Weights of a small GPT-style language model, trained from scratch on English Wikipedia.
Architecture: RMSNorm before each block, no biases in attention or MLP, untied embeddings, some layers without attention, local attention windows, shifted keys, value embeddings, hashed n-gram embeddings, short convolutions, an embedding shortcut, learned residual scales, skips across layers, capped logits.
Each number is 128 + 24 x the weight over its row's rms, rounded and kept within 0 to 255. Layers, rows and columns count from 0. Numbers have three digits each. The size before them is the row's rms in percent of the matrix's.

# up: layer 8 MLP up, 512x128, rms 0.0595, rows 246-345, columns 64-127
# down: layer 8 MLP down (transposed), 512x128, rms 0.0592, rows 246-345, columns 64-127
up246 097:112122125127126166103113134127144115158119096114125133121162146137136118131103137124131157187170124118106148072109081151131111165119113128125137114144123113112114130143139104128151118058188131
down246 102:092105125074142128116142097112100118117143161137143143110113141116126152106160154129113106120100123168135124144126151091161157166122103190174147123135156155096153117143180147156164159130156161
up247 097:151153099120142091164139132139196117137176152149097138127136149125163123098134159101152102077134156112091146100106165080146119158122159097122125142136121137091137124141128114145119150151108127
down247 099:119104127116145168145158132169119171116115153108089111109178141112119161106162129136128136142145133125137131163124128113130079118114120140080105097121165144153119137132145137103155157076159145
up248 104:120135114121096134124105121136166149155093124130156167112085143097084101128151101128136087112132104115080166112115119152097123094113109120114102125137110127119122142133123116135155146103147078
down248 104:112119085090133131132089158125099121107112127156140162155125121166140123155161131118109092145165122083153158118125155129126135103112107093163150130166099138107131159094118139121106110143124179
up249 088:143117108108088108132141137123149131167099133107097134150093091089138112155130087108130159184122133143147120102128155144115150104136104141137123145155120131168113139173138160144145113148170092
down249 093:113092148121163132167098136123135138142133105160107140118134126179110127146076143144146146170114142118168151149133123142104144105125143138137136108138127119110154091111098083135107157072165141
up250 118:131137140154107120120124148125151142126108140110107153121106138107079135138143163147125163164098114134088156094105173113104131126128113168117096104122125135122133179123147106121125114143105133
down250 118:149110111166087088104134106125085119143141103114121108134096129127099099135159099145113152113071090121114139104108111131124154120111082151106118150103098126132116127105123165126099093129129107
up251 091:158165172142124114131125163122134168138118129154167082132151125143147101178146124159148143150094119121163112111122158120121100160140092145129125064120113105134138159139108141115106132161076128
down251 095:162109154110104114154122143115126112093165171096093110130105156100095102113142109159149110180124145169134098149122077122140129105107123114115115155122163075141129136187133108141167097154157106
up252 100:153107152096135108134146140143148114172136143169098123104125159171156148120153140167145126110164132180128116108158116093110102136111120091128087139109110069131122138123123115125127110121126130
down252 097:145105140094134173145145118132138134142133144122120148169147107124141127132133120141134156131085140164116084106113111138131162123080130099102121123085100114108162176075119148127154096118107151
up253 110:099181170177116131113086112095125097149105103165150113105100155156118170144137108133132092159113155118095146103132144146116104153128171099124127121096113113112103150107106162148107150148133125
down253 105:121123088155136106114125096110098118132141118155142114124121093139138099140153115131153110122136140182145103094111150157087120109117166117122125123186125141110122131113122145151154124134107164
up254 109:120145165137144112144130142129113126167147171156147087157103132133108165133108120123132099129157157129109121126126128116102141111165106126105088139161159081109139122161091129136158120144081100
down254 108:092125126143132146128144169115114107107119127135116111143117109100152149162171113151162127149133162166114083151162201109120124116132090146145125139112123103094141114122138151127141160141125146
up255 089:146150110137113119128125124133146079121188139134120140089112125133103123137109183141136155171176154137111118118167118115089126139143151086126075125135110117159124141130132129134137123145116116
down255 097:135161094147109131172145128162133140122118098149111134096119095104118111129130127155126161136136134100140123098111151112118162136142082151190094147193128148117125106154109116134121112103105163
up256 103:114124138114146139167117123161076108116132059139081121111095142134160146135120111139104085128122136121110121121125094139076116099125120101065118122119157093102093174146128149090144142130152146
down256 094:169173114125120105118136128144118113135161108158135146100096106083127161150145138141096113097139113161145138149121120118136056119126145156177097135150093118139158102150153104163133094078065148
up257 100:137165150142162149100079158170107134157133129112147119129131106137147166130127096099123131134105130156153151140139112162119145178146127142095124125075150167152141116124162089127139116141186151
down257 101:155098134159126091114118097085146176115110139152143132152109118126118154150118158141123159123100150099117143080127124160127135093104151125121141167112146115116120165127179165101154170165136114
up258 087:104108113142164074072103091126139088142168105140161162103108106128097134108107127132153135118108149127080112134149107109116157126107131089125079101129121125112109144142097140123132165144140126
down258 091:167142152121099166155129110116119145118113099140121149144149146131134113112117149124093119103135108143145096111105133147155114175127092149130131133101143106126168153181165126093093159114133141
up259 105:105103080074147117131160127120173154160160095149117119148078145152187135144165124119126137160107134119105111123138130122141133163136132143139124132078115107134094118099125125164152162137162125
down259 103:140079132124131144124085155108142140157152184125105142098163117126092125128109122143109106109138119123149155113103092124092148121111143100086144142145162149176080129101164130149115104069127147
up260 086:103110098141110106092118170121119145127142132130129092136108123102066140143105084131117149090116121122166144109112126098150151124132127096080129116144152085139119146108126147106161102116144124
down260 091:100127148155140131137087134097147127046157110105135160114087126096137141128132124149149100141108153116117102133116121134108140127125139112116119122129119100151111109171103120092149096115103144
up261 100:195143119116186119147134099133159123131151117143123149129143153129131179108108143132122110152109163163159186106153096152125092136137084150130087153127152126149165142144135124163128096102145128
down261 099:146128107153095125135167169144168119109159128132143119151131112121121123122082121163145121066151125115128148150099114101088125137082132127140129136163139127116140117178147104105158080082101126
up262 110:150144139090164151149125169117115132138134139123101119124175157118136126118117099171159139123110086152104134129127131123148095143150104111176143126133129107165111106137116108150144127155091124
down262 108:108156113127129118125138105108142139169168132126094147161104138137106118110138107098092157096164084124120133119132170147149167155106133134138118117072115069134163125154150161125122188149137151
up263 098:063141073096149137140114160117119120136100100152128122133133123133109130117100101165127096154139118126143114114134138139121150171164133097118111117128100085106112125126098164086126135139122171
down263 100:123105115139079158184169121099134111161123175116147140158084133148163121106109135156100152163126129090149109124160124062096117175134118134075122129149115143136122103126141171113105108120146087
up264 101:128147140080153095106142179152085164155156146140133147109086149099168103145093123126101167085098126111154089143122136163119124137111098106101137113116116134100131134116131150132151158113121139
down264 100:135094128127166152159159141164077112086143166169089123114100122089102151122137143107128126148161099073152133137100108134120085144127146106135170137182164135124089114092108108118128154111124106
up265 086:129143128117151144138152097126122143097148120150127108135165192146130124140125170129121120145129125159143110115118145154137112156143102151118120153106085156138098089118051129162110158099123108
down265 088:096142126119106136168140115133137118096118128176122117127137094137156093102143132103174138146116147135122130159107147116112132140122123093114153111131109079098108071146145174135176115180124163
up266 089:159138094154143135109165151149096134102137099118109190141130138127130127113119081113167155104124125152124118086111102084151114170142121159141150104146134161175144157100116111149157126146122141
down266 090:141124108102089112135145144117119125073095079132153134120097099120143137078137133135093087098118116201152132120132147123114123158129138153165109152134105131144088100124132153094120134179107101
up267 102:103144102115112123134109115113069096166141140165140125123081110134145150100111105150181085137100121151138156120140129137147123130122120134138136181154085158171134128121130154103109151116150100
down267 104:117158143110117148119160125086133157137142125137103128130145119139102129082130122109135091098108115113140105124114178142102152127113150127124133145099117149129143163191174166141097122150147118
up268 093:136125114179129104134108150123142124125197126152144141111151140106140150136132147100101111116176105110128115130151137071129138133147125071158174100139133130098120158168095107099082144151087102
down268 090:134133142103163164139160106158144134119081095127127111166119143158103112136130183146067101118107133118146148078119139160126115139180170124135122096119169128155117155128090142118129114115085115
up269 115:152114117188136083135109131098136106135148086144135115150097183130099094116117152127182146160169118132093136131118119102096069154129115167137096121124130114130122138136118149097147109135153131
down269 111:134111104173093157129098128156103157152088138141159133178118098106140083155105132112115154096112099091141118131123146095147129154118099154152097151094123136101098139128092108150139082156113154
up270 091:114156179141141120132123160141127121113128155150130159153117172132114166111142100121114089104117137140104127114134122130106115190144117147171110100123146143138140141166109096125079095117096142
down270 097:155073165145130114148133154115174140141137136110154116124120158107117139154092127122153146142112079099135112170124095080134113147150095108100116142108134123157121090101159138094125136146151139
up271 104:122158108136151067130144139158114142127149101102133144116101125159093102143129109171122131113129118165137142171140081118148118122156152104118136152080141105122160145151147101105123113117106157
down271 100:124112117124140140149125137181129099131114101130133132082134138125107173128149138092138122127103112119124145187110112078152091135108103142144161104117138129103115137086119167107086122164134162
up272 099:136164149091137147169112104082152147163140132149124131173158155137148136117141184107153097146113188160181148110178109147119157163123127087125135084136096129109162191163090147148116130095156094
down272 100:119113104145130162122135096113115135107119160116121123178111161155125166098127114158140113174111102093123132137111129123104098101087142160112096174106185145104126138120096114108136115128141165
up273 097:113120120161128111117097128119157150179150116123118118129160107135121125132120178113103163126144094153142135138132121116153086178149135120136121107120157132124118152133122131109121098182164111
down273 102:116132123123095089136105105156134088106129140166083114122161093127090133103153121078109122091107104161113178127135160132120122137106095143117130072158123092130102145123192140133099139160105157
up274 104:109142157133179107108148095121158131159135161141110122162117134115139171126072177151110107105159123104089108118121119130106165124157085128132125153122085113162159108124083139131128128111104149
down274 107:146131100134121080118141158076109118141139098125076126154131103172192131135162147101110159135110132091140158121120130094146122125084146099141116138101101117097168114097158153125112109116129136
up275 114:098134098103099115095121116106153153150104109158056129160129138140163133156090118149119113149120081081134153118100145118168118149150137090128111108105159135088106124134131132113128127157131120
down275 109:132135124120117132108155151132098110148117143133154137146137145123129163109116114085163158062167104109146098120149130115161134143159126090147151136112121153114097135137128117181108109124170096
up276 108:134121157162156134120114120122098155177117086129113116146080155128107115141118132128156091130169141117084128133101132175158110177158089128084153109118113109093133139096100110118131175073111125
down276 110:107111142127104095118143114165102124138128143138143115109103125167171105143091082098092098129110141148132141177122160119155147130098130101107152122126118123096164144127160104079123152120110102
up277 104:120110129136176114110149125092115096170152128133122160185114164119118151149129114137155123163129140084157163120124136144126156113162131106109079112098086139105099105135107142117147150108141134
down277 104:133140150146143112102102077140120176146116128124141158158151089133156102127119148128177127115121156167172101110130111122128125128144115107139126110136131120150144117193170148099121131110133150
up278 099:120110099109115158160095130160148074140132148127111142155138153173110156107126136098126090128148116150121119125111097123171170163138121121132127095094142153114119096180125130140104111155141120
down278 098:093115134094137057130150145146150137109169174139125127149111133126102139149107106148127125147118123123100146127174113161119147157141138091130164115126118131108091122124081122134178119127112139
up279 106:121109135218121094130093130104145083154173113122154170126135103099075156072100144151130116155134126082126120122124091134132162135139143106096104135128087124125106155129149145129125105163101138
down279 105:129137099149109163174115137095072134140141119126127132127176141103136170087132123089107121080138110136136123134140142167143143088095124094102128141129156117127089122150155141134134097171138166
up280 098:117150121076119128126109104118140120145140121204072121149091106163181120117110135182124118107142142160145178137118155127105095152143141131097160096134079095146103146123118110148107146154117161
down280 100:104132100114155123135106161160111151101094114106101134115121117123139134080172116134095165113131081127083111130118089149141111114144111133146121135149126139101096131144118176112138115141140161
up281 110:140145110077182101114123103086136171146175136146136140133101153093079099136112149122163137133138138125118117127143123128154120106124122078130129120141161128107143130159131087118141165143088124
down281 111:124131140153139119133142143089104136127113111078157193125133153178112119156127125103140149132116131090121135121135074133127140074156130139120097084138137142144140158143087122086143088136136167
up282 099:112075146134095133131123170122152139126155121122092129179131145154195132110127130145127147136092114150132087065117113117100112134136132102101118115073104113115132131100159101111162149121120133
down282 097:130120104134140141123099185114146154168134150097145128111148109114113113156132160139116144156155155112069126109139154132179129146085128109119119187111122130153190116140137130143151112149110110
up283 098:138177079153122103151111136113131102117122068123122188147121138142114138098114122094125134133112151097102115090122151195172122117116160100137155113120102140130140097155159127162144118103147152
down283 100:095145108159125117121104146080141124083094151130130080104119132137109160109134100137151121154138104088183148134110145091118153144107151114124169137147156159115128065131137125140152132125134125
up284 087:098089107104151170101112095163124113134148114162108109109089141131128117140112168104163142136138101125121167153159092147136153179129091090146120133100143103135134139109098079089117178132174126
down284 091:162166122103157143149105161105094111092119105136153142126133125177157128112096148149153138144119138139104162132133137165089183114106141134106122163123137133147168156134135135084147111120101151
up285 099:099116138111150052103146118088160153107127136148119131130152157114130147143090155123123143107135197123080154137149136096112104118119125094126113123102102134187162148138129146141131099110107126
down285 100:091132146137079158116110118170090119108142125129129089136132130122132116131128127175179063133131131134139124153069149096129136153109144157117167130136092105104104128148130140129161145125130108
up286 108:157177147115131157141131135109140102153099143136130132112095088162142132107179082128105106155105150153107147104179122117148137133104104157077142131129166115096123141131150120126150121119147117
down286 107:135186147100130177143124082089137125176121131081137137130127122144112092123104059140119148130104164150134099124118105115129147112129086134122144135148116159119109115101068117121153112129100091
up287 086:157131148153138152140113078133160139156147125122124150145067104105113140120141115105112102166126143152118117099115148093160134095097155129089091160153088108092133124125119130101111165115144112
down287 092:111083096158126145183122140109141131128150179126146131147108122096099149126152153135128129149108177096124112114145153150108103141115125137141163181162130146103148134093125096111107104146089101
up288 097:117138121168165115131100106142107137098106142143143117166141171117110161123139147142132162135132122137141163127129137146085132112106115128091089094119124107144119133101156080083156074073099154
down288 102:136100110110171123154166104106159144098121117137120108170118151159113122098136066175102123124108137108159116138109121123149126138154137096123134149161137108184093156125145178130155109112123091
up289 103:156111136112112081126119153129113180121140116143110101104125112120138138111093118178126173118129154086178130135123134113147115157152154104131148108144154083117102148118138095052165109078120163
down289 105:108188104137160130192114164103120128132152160142141160140137132128143166118158120127107147135105127099109150130116112131093124137164162126095099120136119125125120130145116183162153109114114135
up290 101:096162147150136117140093131151106134138081081118085199129127145123106162163149142127143086146129134099117117106058138125157154138127132098056154143070100106100126127120121152130120137122178106
down290 101:099148108140120151098166138151093119112116151131190105079151071149108107151092122145142147120141158108150130109121168109138127103119114133140109072125112164144162093140093094114130128106171136
up291 089:128109125070093135122130133112171103125119158120115100120113137154137128159105180147114107138076136139148174114112181116119151151148153137116131160067114101166147145152119096123121152109087142
down291 092:147155135146123124138122086095140090152118115190123121127135101123108098135150138113135139093147067114153116123121127121106101132169103114146149129082126114109127150138164172166085109154083133
up292 090:110160123111118145135134136163110157124119100123135162113103148158146142132127142134121149108101149121133160134127145102161094139128139113132166133127118137148164140098079123155102088158114150
down292 092:115156124144167157117145134098139144113157139144153119110120172169135143128113135174158109110150120094107143147130099136142115117125136114146158102175103108158163128168099157138144103136110135
up293 103:106134128115125108132149152129089157118130131169102092129127140127113061140148154166173142107129109113132096125133136137163137150110084134158117129116111087162071138099129165086145134098114094
down293 102:100119120111124140127123107128128101151151144147125118093094129108146100175058127116124128145165113126148136171154108138145104176150118117152093131102153164146153119113121143114115109108064054
up294 106:162153116158166143122132108141125147142119118131132154098159163119126165095124122118108088142092141178147127093125074160095118117106126127120136120122123102137114165085137129094140100090106168
down294 105:142092103112102141119148098113169158154090135143114089113133137114164083133132115105103160118136114094137157131118119113151103081157113100102104176149100120131107145066114091135113166121116092
up295 099:094122157133117138112144128153114155144099124146081121108064145128147101124119092173166144097127172130167107121088132080142133136106083089089103122110122105146133122172089128090113106151127101
down295 097:164102129085116140110161179120174121127120170103137079088146137135118148126158119119140128134143145138146099157096130094074135104112122158143175134110153133129139179098113139100116103082100137
up296 104:117125124120097128123118084123143137153158109144101164117135091182135097118122134145152152085170129142127138087141089165088147097115174110153095081132098106094134153141148131104135134149127136
down296 100:136113125144152150128139140140138112130087117122157127155121061152121135123126107150109101118152085142190139125084113105139124096149106149139112124122082131099177119108149133132162081141146142
up297 093:132178140134174136127102126119103139151148132143126119149143122148138130103091125125149113140124149103145117100134132108116158186129130158136094135101093111104140091132105149160112167150183146
down297 094:124098157114113089126108132133109140095140132134143144125140119158157115115101125147183087151103139080100139130111153163083137189125122153119105106147177103123124146126106181102127123120165164
up298 106:113138113127137136131148132114166106099131125171084134126147176107120115145124162163145125135142172163137138095123138123111117143145132157119126110143158146165055134113168100146140100173094072
down298 103:172131100156155123114164112138138128115142069115131104114133099131136114124109108172132128119086121138131132130119120103123068113120114106136162141132137092188162089117119116100118114123188150
up299 104:133094172120181140106146168147126093154114096156125143138175114099108156133121121134141118088147137151105140124136178141151068114100116120090127146126129129160145179142108132163139185140131118
down299 100:160159109113095136140159096145091145128088139115120158091149163146115093096120095134122159105128127129144124102086141133103149124144080122085158141142098129086079116120098104122106070144121159
up300 103:123100166139156135096141136134118183141132086126116108152108133121100156179145100121142114143082136116117124136093120133139147112114130113076163122110112132155153167123071136118157141064125106
down300 101:129120135117118129145122099113150106109120100164112152066116138123162161127104154167122137095108121133129128095158123151140111132173106140135143129167119110087159113170154098157145143089136133
up301 095:123185106113145125140147111117109154105114119107090107137158103135122147128146098164136109086108115109146122134130098123086149129185124118097140102101133143133133171184139084135140090104140125
down301 094:128134113118122172123137133134097165144168148125159118108121164112141088108090170142092126134115152138136113118105124109159096138141126135133107109143116120137089096115167117133112107142107129
up302 092:088128169137126113126107104145088152154094124161131169160134144119149163104184101092152100159140131136144128150139136116127093115137100090105135115143115139154103109107130086166175148102096106
down302 097:130188169110130104152101109094139113136107123141161132125118127118104133111142131120148130151124170114139111113122164106161065094152148122129083166120158110101166148101126141098128123132163112
up303 102:112125171124121123088130140138175148116117161124095128126113094132111107140124117105117171124119082119151143083131091115149123102177099130124099081107140129097146143120131117145093136098130136
down303 098:132132139116125113153120124124151104137125121140077148161119156093100136143100095112133107152127119119134132167134120136145099115147128160166127124153106097139155148155120165150077139109148160
up304 094:102132106133153130156149137158113122109142100176117183164105108090170117129068170126145127135148144145076135122127100138123178098182145079090157170121131114158158104187124168144149122141102146
down304 101:193140117123131097164163103097109125093088145162116142089108081135105129152157105124163130108104125122124103117043124096147122144135125125134120118131156110129147139104117158138120107137108123
up305 086:191093100124119137143162102112131158141120102108107132111129174120100129103093129078136129142115165105147139140149117114111118151171124104173106139106134145151132121125123054114117097157094118
down305 090:092159091151127112121107130122111139130120105138169128151149151174169093116142163163138091108113145149114158134084117142128103133131131150111121149137142133109152115157117133100097127146138095
up306 089:123087128113103128139158097141117160122117044119111112117119124149172071151137153116126128155084133166170156096099150113139133122134153167154147152059096146125155119129101163103133123127136155
down306 092:118117134107144152138134104135135161107105161133112150147139162089099149148158104177142108121114126095165105120096112099105114122146097139106116132176177148115136148139123115135137136141133104
up307 106:123105089129161089122127129110130154145133147138144078180151164093160144144134152130098145087093174127075150112121126159081126135130138071139131116144099081138107120123138140117150129156116129
down307 103:160088125094155100141083107158087099117101118139129139145154186114109121154119130116089135106112126104195138099148139102166131094154149105122135120153084122119144136094121112131131138145091129
up308 096:133120089108096129096125164114106115120099126158142138115133126149118120132093088140129152139089116088097176120132098071167159122143118177148121137136157118120128112097153120102151150127094111
down308 097:127149122135087113179156112139155101144184115120167130109100119118121148145099094103108139122130153152075136186089116082140099096161120107153122119161111128128129090184106108125136126165126161
up309 097:083153126117123109095146118120164179144136145109123187140122148136091113135172134096100144130116159091109112097115129163138079128174104160138147129052161132128103138123116148143167110140145125
down309 098:164135101154144175115137097096169116121107110098131169118144140092108150149114113163087111158161109170122160171089103142104123109131107107130181162110137153093113140117163130062137129126125135
up310 100:134140114095114137110135126089154128123114133139138137122159122112109109108107169162153122120134137108118100153087124062155160173120129127117139119145137084099147107120112100089137096160157134
down310 100:143123138132112117176115123118106135162107150090098167115165135162138120098148119118123105101120120084124106161163150157151181128111111139145129111098098094093129117159092129115145116132112059
up311 107:121146091100091132148107162104118114120133125143096145142087129164155110106072127163134143164130133172121136108168129109111103135115107094130129096114122126118171145128117169101134147121163079
down311 106:133123101152136136084149121133123167160125118102106142099126127096181119130120163125116144143147136153113141118130116116133089089148126154156103126127103178115076150155122120101137127150168125
up312 107:094157116148125106112160107125129082127147112163139172153125115144136162094101070107155135146089150097114151126106117120115092118142111113061120156097146096111133144145147116118094125128120141
down312 106:113155104138117106088104126138102119093128095100102113137153099155153142158126097102129163117158138133113122109137123145139120148107084159108080172098110122118126106149108113124118105152094077
up313 094:128153142125104090133108179156156130133119134158130167133107141169110168110118123150135128137093120105159093083122122123119097137153158118123108098159094151117157119130162136131138123112121177
down313 099:102117120109064140125122106113094098127122133097151082086103148119101142140134131124152106117159113146136105135118149101160107161095185112104144102122130188113088100151189106137127112145082145
up314 099:182121156091135146137107128117138142115111148142116143124131157132134117155165086121176161110099143144131086085071141173147145141148118114103147141115117117089097135154106140116096112118100188
down314 099:110159121140103146117163117089094162145200086132181119103129073151143159169126157165136139148127162116121167153138133103116098148153136130169133114150117124128129114163167109143101119126147098
up315 105:104144148094111101144140122129176120143127152114141108114131149117144186151135165146128108131136135132110191125132142128116101120186138122098109165103135150103102146126132127112147145099079131
down315 106:099151134094103140183104073193132122114127131108155127094121116112165105142128117136139134098144131116124091109113139115114158155114147175133111174154091124098130139106152139099116183124066095
up316 099:121172096146165149133132123158120080146124094101138153096120137112131087096129162142136113121081099143099129106121146140166105172137139126123092096117104164095125091126108124143140100111135086
down316 102:115140127118101142125095139128114131102082141096095100125114139109102119138129102152141113081123149141171120099069135138178105129131119103100097088148149104123110132127126146116167168131120116
up317 100:101131102135106120095121160117123102154153085123107136176125181091097125178150111121151089147113161124120136116110094124104133138166124140074075157152161160162166104163163116180124113143136158
down317 101:092157147127107143092130134139120097136153100163172129098108159111133155133081144138137174155156143162122118147144092158098100123078148133129140174110097123085136126082129154093133134134095117
up318 096:138129122122145094118160081159104157165129123128143097101116113111166120132099122145138135144125125113143202105144105138134111143098090129097128081151112092097094183137116153139169128128166160
down318 097:109118104158151147129120073144144128147098115136089123131131121125123114154127144103109119119147133123121105126118144137114106097125121130130130141161100124141124075185180199193125091105087133
up319 108:116134098139146106122128145134167125172144128162133126127165082117104129121121123177113110129138138138115143131131157133137084158125109147095106099163159085126077106100147151161121131113113144
down319 108:153151126082117124158151112123124111143168120151126130127119116148098124139151108149097122148098137157150099214137149150148136151154125131104095107117113100118110132127113132171121159115104143
up320 102:136166147159121098140082125104137146132141139131093151140113118136138102135110106133142114107138140144155131099105112188107097191114134067096112105174153072097112130151166133107118141142158127
down320 098:147185109146106095144146140137132080153102100133138089105134093099114136109149161160103143117104161126123134123156159076134120127119151144148092101106080098127170140172125111072135118101153144
up321 102:121180113124162128151092140151108132131128125149124102098181108133112175145152119149121119133119129163088167103141153113134129140093137128124131130145172126135123157126130163112105137141131130
down321 103:124066127071124105139147131135143153148130184127101126101148088155171137181088087089118131135145086109122106136104160106168131116147114121111166148140153147160096155089095118154151117110139127
up322 101:149181132097130121109132160150114156136081077139119110167156115108135116157142093117145126135099117132109109107114139137155173104141158142126149139121136122122124125175081126111130144090163148
down322 105:109116129096128129185139122103083110150136167157129086120131111144134132100120147124102089087102112107160114120153109103170092111114092147134128134108108119112135153099071132125081100117128120
up323 101:117159124133175064146123159124167103122142112134142156126143128122110169101131150153163118119128123126072140139146121125150131128155140153141171103132162164132086100143134136098114164157098114
down323 104:102138099143106163090107106192135141129137163131138143104125138131149125096102139148100106122126141138138093140075105096113135138133124129182134145112095126114133142152126146164079143124150145
up324 107:147119174118148094136138098154123161169140130151094131173134154141097113115146110151179135134151155135119127112142130145091103125140147090090138116114174108059090092092143110087161112097138122
down324 103:073164172109094142125186130116115098135140155155117107121093145106141149132143125095087127119106132103187136116146157142125119092096192128138096111126129127100145117152136169163108139129129093
up325 100:144152127174122149163137121088089153144131104112101102135144147148126110079131143121151121163111121119140093093140111163181142134130082140080136142103129128110163155151115161204147096156166155
down325 100:077135132133118105131138192118145095128081109149109134132098124189149162132155129146168163066120159148136136139135145134099150095144119135171124116145133115132152083117102122107092097141106137
up326 102:156123138131117105126118117060139154143174108171123144167120131102108151142142106132110138164098145139141110112138170111116109118150115120116133075122099131114098123102125129164115085135105121
down326 104:184112132127155120130095118149157099119121087094126131138159130106119112109114122155110158093137110158170101157147118130122095092115111146097139153131088092135138135095150158119130144104069166
up327 094:143151093111181060136120170124173084151137113152131134108165113154178127131145138122123101162146111105140150154157091126148128122125129118124132131100116123086093115111159122131142131161109140
down327 092:167141095102156124171084115118101116140112153115127169119102175122109097102140136139112119129134109143143111141141134069112124120108132132123133119158130129108147168137121110156115159108135105
up328 104:151109160110136122153102122092135148116141129131091124129065120114151134162097128171160135149098138155135085069113112131168132165190157131123144131125120162140145145144110108131108162164124157
down328 106:144142096129127170129117174104141128058098133123133100137136117118108103168153096142172158068133134114118074148135139135123136133156135118165184156112105130134119158134178174137112153155133144
up329 093:147161091135152122101109141097134138105123122130153129118203127084084089097128124133114156135131111119092118130168117121134096151127106147115143101139141106095128084124115089146107104144110102
down329 096:141129136128153142131101120103124126133126138181105112149144121097063171105118112142149136137176124105143124134141104138152161127114146103106108095135096117134091218119143078151115149139108107
up330 105:122136103107116093164141142167142159153134154123118098113150088107141122107124147162149111132133155161131113121106121115102137118109152110107109131140167114096146189153165125145193149121117124
down330 107:124105100123148123165158153070111146107162126123111097087134119119138126069155145139145127122073091120104122129162161122132093118097139127141162090111110128131091120117117159114145164123114118
up331 105:094115150154160128107088108121152115132154143156107126138175134152109181125126141162138117158151145122123105149141139124124109152150145098112116159134151123097097150126108115102154165118104111
down331 102:131131149074137075167098136123126118128100094124142144135145112141068185139119149175138130118122120140137141128120129092146126156100116104135149162131105094121197130122114095156136165153157119
up332 092:114167086116099101110088111143125171132135107126105123149143107121092098130115098142144142128113108150109134090121126087153109175139110119108160133148133093092132152126134126156101135139121113
down332 092:138103149141146082106124114132157138107150080091155120193091112117130156124136110133163089087152100166114131134102151130117112112124162128152114155097114129153147138151129151123140167133134113
up333 105:100109121122124132178104149143132100146147099159085119106135150129157102167088124138142124137144088140104163115144126124113114132169151104149143101166096102102122116135095087103140119117124127
down333 103:137141157133163107136127129131062118135155095095137111119148124090115097122097117092176132106123132102139133134095124080162116132103139150140103132188162101162170127144112107147143153153129131
up334 103:121157130122112116086141124110134113133139117152130125104130161117133170118098155135158166138075112134157120099140101102140141142132140124120153157139125115114105183124125107181152130142150129
down334 104:142131091121136157086127132121147118131164133112139110145130122112083122111150135156164134121122141161161081102125116144122145119116140145140104118113090106107152112162151115100123180135120147
up335 097:131142144120096110148164109131091159154140055104144102102112112140188116108106139122104132142133137158091204137131123103093127125155131140114137119112112134153065144133143144140144143147149131
down335 098:150104124136113089163114157132135102110098162113126123154136104113116146119126128139165139130136122095117059136096116147116118131147141062129129119147174125151110112153135110124080111120095142
up336 104:143147149147127126141152100112141117124141113181109124165126147151144143161127125134154139120172142140121128119156097133105130175142146142118110128117136098129146155181140116146087149144140133
down336 106:139131108164131150176120131153186146100140086084115082125137125100170122111151142117108147097149126120098137141152119129116152153123128115151121123089094134134115116112130120088124118157124156
up337 098:111160119164119118162163132149135107132114122142119175110136150093154142100118156096125138102130105182105111138179084089157126132113098102122120097138114124113124145105108110114141074116154117
down337 098:109125152114141123165160182099110110108116125161105141117106093131133093116114139110092126175154138132084151102162116142098126147133136172115115105158109107139125138137139067151133082146107113
up338 102:121132106158074125060112130084144087145124139181099151122135115106148149115113165153135124122121085146134150146162150102131105167184099127129111117102084092119109132133127131140105081119091088
down338 103:117134130153107080098125070125117135111164105134136117135100130128134135149125142162161085126119117119171105104161169119164123106145129144168129111114119131088059120102116113160173121118151154
up339 094:139124120084153123186130157097101118160142116178091141124091086108096110144120098134098129122100145142114081103120127181140145123137156091114135115130148118099118136092098126132120168080106135
down339 089:137158123131126117130133096158150106129133157129139154118087144150100152126139140092097143112164080094133122146145083109123113138099097142104125176141140127119144089146129120126082132139139137
up340 103:127129144106197131111164103167151078135109089152077158139159157142127109169116130127127156133153138149110145165152131128111133135135145111106121136160083098106127152117105119105123125104104150
down340 103:147109135123089131079159152120146115112101142154160126123131136119139142143107141097134099152087139134168124126120136112134164114138160179166140130121145127129157147149141104100134134112129182
up341 100:155134097138124121184124115114166091118120135139150117107116134097141176120149141119108115130114156119138163141105128130106086174180099142079085131090145137101160118112161158098127103115132160
down341 096:150136126158121095127161157147152128155126124156123131127138120128163069110114102121080118118130111159080121169123135095139112145154126098109125093134115122134127135090111154094157142118147139
up342 088:094154124167131104077105165148164102110143158156129107141122113125132096113104120117118147136133122133097144143142101150136133139155094169118099125119113111133135156103091094171158149139128092
down342 091:152109130135105113123127111097124105140143081172131131112153141092144175117152125150144147122114142106121107079153109136164139152167160161132133111177164137098106148156156095123154134099188154
up343 103:135139104119124078130145085166153143163171144138106138130145142103125097090140152141165136150086120132117141142128128126125149126126115157115084116124131152101127079133152132102162110137126138
down343 106:093093125114158070110131126143155122154156121176119130104147104165085111116158098200137116139101152159178090106100103155141085126101114122126145135173152184158127130118103127085084096130104115
up344 097:135095098156092125140113177131152154170165122137112139116105134111108105120119111112127144148104145059096133108153168120144111119154060118083060147129147103140153110103109166120150132090123112
down344 101:111121120111115147137133109154085140163139138109170131132132153127127075184140148125111152123143133104151143129113159118186101107118157130129131142142135147106156079113107105118154131146178158
up345 103:111092109126090118136108117120142091124160066139131188119151145134115135140112116154137081159147131093163152121126100146119073169136134098121200085124106119107116157146131145136112131118107172
down345 102:134091148103157116175088136093137141128146163195113146121137110139111123106140148132096111110093138139185105102147117149154124095113103112170095158167122117176117116125093118124142128107151102